Weights of a small transformer language model: vocabulary 46263.
Each number is 500 + 50 x the weight over its row's rms, rounded and kept within 0 to 999. Layers, rows and columns count from 0. Numbers have three digits each. The size before them is the row's rms in percent of the matrix's.

# o: layer 5 attention output (transposed), 832x832, rms 0.216, rows 74-89, columns 0-207
# v: layer 5 attention value, 832x832, rms 0.0598, rows 75-89, columns 0-207
o74 093:471509582564523508520467466499410535541523452541520584484536564490511555488457535515450497360454560503518518501421461474498463587456547452474461438526462511444436437425509528578727537430555529489453479483501452511533444529466544515518507538530415457522490588502504640537538535429591512536487475584496489484420464554409507475460473495566542520429517584593524503546470499593449459493452559475495450457373375489514423562530467505480512515483507540511479510576470553473456503514424452578515559442425521518483520565558467417493569585464573468547462573478503460549576429510451476518445524626520546564449532545533484525553534552528
v75 087:527493380636421529587476450544538535429534511463477512502435557444471452596601556567467495460462548529501472457594437461503503445441535457587492510592400574496391447469511557480458476481443474578487497569503512454487545480442456497516448492513500509410477494463561446475504542474522544465530413482474521461481555479590512538488548450511562481482544569512432505460503485532404573587454510456487521502509347505538556538475469429447442555481455551551534528489553459418591510511527550419519541449400530560538400501613540528469545487531478546533509532458481561514487472569450449485541519464520431485453445528424512440450481512468
o75 087:472544616377518589342528538513544522573442488496515511501600456563479621416451542465594506523513496456565535583432531505512522513526562494467512458485525453514573478508527565551480528486528562469630547543617503478467457523466476562486535523506512498609506500577398514403486514512558581491509504507540429522540485438544563438507459470487485613467490556552551505550543407468574482507473484500467589474548510510592457584567557520598504524477565543519443430549479462476438484501469511546582410494486502457493488450449421459467484545502521438481489525528529438522463455393531612568510482563428457493493523522522478412453577527452
v76 084:485545505518482512539522416419512509405430457522473488458562497555556567518522486462477549572544516475548474515459486521480482506484555506592480524445510486563489489548457449446420455461439470481443508502486498575476475479515637534444500489482496562496469378481476456506482590531535518536529568482405537515447492578495476534473566448516504574472560472495475485550498531569461494515505500497408527445463619443544593549490449536450619504456585467415464490499493599560525566550519588555463455518451516556512526558474451567454569463531499463467496585575533429580505541465550521443447397505523480518503507480471540453439499513495
o76 083:533434471454539534433518600536544519578454443438475509529408465503502480535490476433518352496503423580468488485582579504474446503537465435481465507574479438371553481477528545502504560565503518497589518389526484412507400459539385419486501518485522391426543540510484526531566435512522486508412557530447536528475425500540558562500543535534538570513404470593444631525521474440493550571539539522513552506494519508477495519454460505546465541565445471453504459504506428456541430506465426494460576493537501481512462430571571374424505545494428486588557482447497520445500397493491462595541501460534536564591538451530512578535430469486
v77 087:552460464484411484527426428486587617421549538495527538388518519600473506550468436551492457516457452418495457537461487529506507487581580386513533459409522544493482496410507553517413488577509417510491507469477553538499508498525394427590525545627476459477482441503511483486436513528510419494395550332532393484492565493428491543451550501557502519530466526455529503480471536381460542504530530537557565489552547475510568576498467469469428477498547422551479412529462554555584476462450534557465510523480559522490548504495444499421463435481481530521449486532442495550432440516572512494571502440535562543532531443590567561513511442489
o77 084:479500502527474565498551605509440444596376517562510479523499466442454507476470517448533517542352541513476605476540481456586464520411526437484461536499443493428514557468495481530620553489509514427514454407463490479474516544492480490409507487500444536523523553455577524486555518445517545481507405627490528480466526482492478416503542597388463489546515533508496497594506479550498567503431494538373552514519445538478531559507497475418558539544523500438536572555534455537433441458528491585522479467510507390512555480451476452503515539480476499431589496439527509447532465438375548560534538560580426513475567549357414471492578474465
v78 091:485529448509453496533543436510511490547548454517464493454540466467471614393459497544535502583560502469527554557465500546497480566491455473516442539470483544464532532482531506524381508554475559551494449588536553514468501415533490486549497482502423519486496556485583536512436507492471540386507495471468420586493462494560390473393566475401527510521555489549489438491447423518479470504499511519578468503532440397558431459479422629506532534538532563585519489474413389500524474482520416487490491451563486516458543527537532490483583488476494480448499498447464391512462532417555395502495467565492510465458519483463519461469572487490
o78 093:522476483488501520404477522432557555495576495480458471521489489461501465575546486477432440459488478548451514442529554517539489531467513559509557477450551563505469475499478589482687425442478434468460627430480553456494526583458454547517544580482486526528517406474491514524560499548511423495480585517552498477584593552415490548555467483589525579506519440495514512495475569483630548455546453437493543533461478486479545463526541459538439561473467423597453542468507450526479527487426534537449521396480514502541493405431487502489428598517498436555488506520480546472535486504494473568418559418452592535528479525494441532475470481496
v79 086:514473542456482485589462531468481435463557610436501475553443539569539573510567514493485387443461510495515445514572446474456556558361453520506426580580423484468488492584527428501542380580528498488535520446539503562605432475507528519447473541529480487488438449475570514529537608496408479503422518542515477444514518558488565500535449500437541505471654486501475605573396460582531474507443496344494565450495518527476482430535674546600521535449516443541529523553604573489504514461495490566469583515471516500630510586576419494512510484488450520508436517493501424522473513518413522483539505479495547523530494387429511564567494470483
o79 085:572554548470533471430463507458533452461514378507481491461510527529493422466429540524494483529477490495452514493459532469484468430552540589492490459487578476468561491444445475460387576438582535508561418562543509461436585413442487566538435420506550511439545594515465514456476429429600455519537522501467513526442482381519506497539512530554505473417406501551505370489543560527491462500526487481473501476511558469444474523531453447510526451471531496410476525486477483447479499549526549433465471484494432528493519382443509450533560536555488511502602396435553555503512433478535444470463495498490426538485511534562511482536563560476
v80 088:414510481497406525481523472482502479466532501410551538543465504476485485486531511488516395543505552552533374551510560507485507531515499551571545554527395491486465465498482493502484464531411570440500498545451548597644428501542514553507441461554483486476428539530474564451478462594434497526516477501459515513522539521595588546446505478457573467500521569534505511498560553476471555584543514489579511516510474462530614541588515465528546447471540621442506532528494496517475481582413495482514474471492525554466536534489528477527491514519550422520460594466493449430415446538446466560484488527486506395458532531470453434477565516432
o80 089:487557572599622483556534478521508474520539495487499603565476471434433512493471446457560620545490486555511532470452469533552454453496549517518505462449449404456488565458498470538721565451533435488547562477560457529470484480464479496505523507447482467376534479501430526444448495423551510507521509520524533445502476497485436529492506571479526507501480522495582441451562461575474459442461507452464553550477520505565394410461484454491519514456510464577461498373528478578484519489500433501477490495441480528548485451602375403482478520581488542524543391490563531493469457551524533517519517546506490615481474497461559491557490415527
v81 089:510533474473403551547537422485453625447527549461577547459523475510530577417427432509396581531516496506567430492536483518493448507509458519432588507399509481515428508463517472550543499543339508594520506481509505495490469529496424501495490465513513466571478506449446527474493513505489490602462522605566520481462421466449490465604452482432495443404478432578426498591493353537451465503394538553524436531561517528443480525428449398537450469504454475460607479491491517507579475519477550520479507506458445519511422479454479519575539531585508475483487445519466556498539529434543496555450570593462471461591480516421551544437494538440
o81 090:470476433470573438430412635528519397507439477525470535440463460542491463500503492521477403511546487536431532552488478523492513402494475487489446477573564508556501510470531550537562522547611510388441526504469507443403472489509571495488572489425528530540539480496504464531476505441543431441563441456482488479612545544447374511360543562576459590568496446329494515447488521422435402528517543541506560474483572563454457439527420517497507521465559549548366466480469455482457507484589497530515483500544509530500579538459506506463511485506376499450561452529525442435514528541569549434546462402554460523456511468486490493473565541463
v82 085:505549535475487548520488497380523549456527446603486474503511487454562517462470589565495501495503505498554507455376538495479486490498482594519547398500534520463527439524487532484517446516549559458528483486496538580503434549481535503517533520481607478442485489576463512553546481508432523505528543619584562519548507442548546537451414559471497577546485403471502504469506525476469552457542548491513502555511537457520504517571479504451393489365616374493543500539501464481491434561566574546467482563428509575486460554562459568509512522434443527519596496554474519516470549456454400461569516525461465517580535574536498434390505542462
o82 084:515491355460498472498580435515558506410538461460523511520484541547497467571485459459453442475566528504455480506524463481433596521489585414421468469480495467449506525445483482516508520504479510534518484498521514388453483479534453443435484559539486543464539426452465517486487457470512465414437530378456478520520537475608511522586523521490526448580581559502519536534528535556495526496514454557475570565473509533485423443418452546457547524539474565512464479481481586516598603591501442498527488502583539518532504480484561458473489416608448386410528453491518537511591405495588483530464528397498475426508486486494520434584463531470
v83 083:507562463506561487529524471499541530498509488548518462540557471528512588455520549529391577516494496533442504490518392546452470568417519482547565589452402486494501547523529504492500566533432515546534415457448443529546519552443531501518477555469449555432555513530570460447563617531496479455490469480503495534519446522508364487494534527530429465580538569429512534507500482459508565427487568460448419444455419561523436545507433502603497491493392533521445417533457540438430520518414553418455493486520525383553499562517540420534465514472406601488501517532594436438538420474517538570537464445457536424485560563501551520482470432405
o83 082:543391471490492526544469457522425449495508535546553500480508487500542461578524525522575548511468464480496511510538518527558475428543431488571486441572620448518413486553594470474454490530598502477488526545485581482425510559574426453490521431506440466576585489507429424511405447497468426590503480469511496421457471484487549471460501520526506559469477404579439455453520529498519470534517518520550484556447543428572604544506599517422520404484573513513489558531417499512542484444490486554482408429557447625510506514509477486521489449465554460454560495466507538547508487423510500498511644473471538433396481501448421477492544573457
v84 086:502392443535455435457546465487464541481463540622468518504484508587534500530550514527525519533519530555469549455520478427488582538488508456535460529465530525519579523465523460504552531431481453507419550567447424582532559586547440420546497514515491567478534529532440501537534408429499484486541478454486541435518550425486465510610539469516525415494411536615466467515455521493486454465468526419544401510505463489476459442454546483477573473552506464454421557490585448610502551464516488458432476558445439492453473533426419546511544491480538475577518509648472532472472506504526477426500516524549443511523553492470494410551546443455
o84 087:445570476540510496499486498428472451498449543441536569515506454441501439434422434465526415500500490452474518590498375486452409487507514482485490530498507461466470669536494470503464494482468600465533536475552491491444444543447486408427448526443542567497495501453473481463470542569541559518505552532418458491545438433481540478484577574445519565562527492487563505470590502495566471469470531460479519518540552548470544586506458477530425440393518521459533469468429551458489472442478581517565585513549466461560496420439502449552488464568444539432600574473480501414497537584496513467509446498506474534415531556492430505474488477518
v85 086:468429437463498476493382558528478489585465550510428471490441461418470474540501513470457474520518403446503599499449432427431530461527492485512481515532476524460465526494492549485516476516499506475455510523472544585537515442442423461414473504548529441505499490545547473481488464544538522566522501447506542431564510587552533552494496492463426486470521616470579555515577500536550462445440467576437495465517501511540520501518432541538554595543535478551600613522474499417488504423522565534467490466527503514499488566496541414455466551591523520464432421462517545483518530563470595585530539513561512529492597585434493386486516484481
o85 086:554560506523572509496482427537548453510541509576525494593510481565575492415508442551471557425513497600565444486545565531536491510535481528512547527489513391536456502459578485571485548471450487555490484489457525440426470530497571544508557574497493531532536427554532479524500607479491494507459523535511395533484437485516542486488484467529495502510515401517440488574472502552425480589529564523487514485502454541522497495457443568558465528425484462544372453562502466525517434468537511492495567561503517454419472520533499569532559412393546409489512480574507449518498462442470439492583537461482497414481450479644495420579474622500
v86 087:500522488415550489467488560452585489428427502493539491454503444574477532492501446592554527522535475423468535451496469509604478559560480509530431433513468488512538468475424514472451456417440462453516488505466468549486525482570552509470575487552492583472564448537459470516566526437529528484487509576497494449496582524495478471478558477425467510423499473529580479507472468442487545498516463500607525623494500506470556456473530563446495488476504483588492520413477511524575501592505414473512427446536453517472442443398520470435542485392499523479534650432548521529467509529562545523541588494547472514589504513572479506493571445531
o86 084:460598441585461593541575402544503467566557431433534497514518483557478416444552525488473456452490589506448435531497456510420419562500494453489499533512441614467525444594593410487581489579539575471417512427353448465526501477421547529453470428480561463477496442488487585508447506504541470638579538514551431569521447480522527425441452496549462498517522482544529552465479538501492467486477553389415486465516417483513545529541504423496459529503463579552536512514502451470576568431499505552523520521498545446445542522511478577565474556524493472473568423453472513515550491367485552531447370489531493442474507510490521442540443498435
v87 085:552401416543496502519490437592521473511458414486526493506494410530554543373444482519527532496531519525484503572489524388511526484491457482493457495514452595579515464506498491539569491444423422451543475519538562545416345499497431466447474457570425529520508577422444542496498488480377466626482515604553432572443420505576503463455402478576537502464476566481444607512516523512613542539546535471553537533477463496526535489570600596501476547447405527481529483542442448506427435448490545505496529483491539498510483556554458497501503542503523439459526437458550470466567547390502527541481474496494477489550515527502397609518465494519
o87 085:520553420539472411466451645497457526516487537477387479439436530418464540576560497605456545511493504464440590446493419651528537448504594597539548511558542477519481523516470482566481409588540529463471522548558488436484574481444387575505523496495494521575594466569494561506460511510622556528540538458479422511524490481482529454472552548488501541481539428530522461509481568498518546493550439557487455514554554359559415494484408566482509505455577437521498535563628570471518562510481525502452481450562487600396511485557452509514517564458424536505513567551484478504455496609424475440473484568416544472359474581491534452441543526464
v88 089:511528467604511475459524488587527458386513485488572459529558490508485523591515535503619478553525470507496556529507468506534456502521535536537584458507506512636526598470495514467519526502366442370506572486517512512493563517453566523455452600542488540515469480506505547530504416491563490511541463547486438517508589536518523490535694551482552515527448506519549504451508459534373479522508446396528568494536478465446523539498433553490509540510486416410549501477530548520519531445409463468471476520536488451530541607524449437438640442541510513467466616503498510503563455611435420494483393521519410546550503464549530467512433465650
o88 090:500474516428504569552489468451486519546465530452579530435487499504486489469384511507424482400489501527536492508555546561506428465414530480520484564473493467406476500521418435506531537477524512590428434459554497534491476609513457420532449442474524471536446561460548570416508502510475492495469457512441471547630456504420465483576511571510511532491506566488476540617449512566521589444509500484427457499433487517481433487598502375530498537476514572537519540436551497519605471475582562520558466498486460547550573454422527515539478586510559553545527438448512488502492540448521410519555491444506499457556500505440500484592463388492
v89 081:480533520417512517513504528537475502572544484499546452575494551535408392508533542468526564535460602494446519468547576517513461476567573470472510469581547533468479561463513524479395486502501422551441402566443556509495519543446528590570460479587441562482562528477503536519468486569443543543493523402495471503570529449482492484472436567528532500632456444499533495494543518482455581530499548474407408556556464554523505496520448466463439560462513352562697471536457573528479567514514496535521527541616490475608521480537465566477509589470418465502468436457500554406506481609552535584503473487559558603452471536491469484554587578493
o89 086:510472430537502539524508488446558571451490544485376504483530432472475485460408527501497399525553502547523453465475475546536526454471488429452517473412510487533479377511530531468613566537565498486501538425473493470520406476558435442411462496454528466546485442515557468438524514529523511422486511557489527456501529512524473494523442411437513535360574604501452583551511508538541444479482523538558523498484528457490465532490609491586523551512479567498468554540563489473430497508424507465483443461411477438396546525462417443563489468399529439461561602483453480541466436415434360420462541398533498378468538470540618521482519485449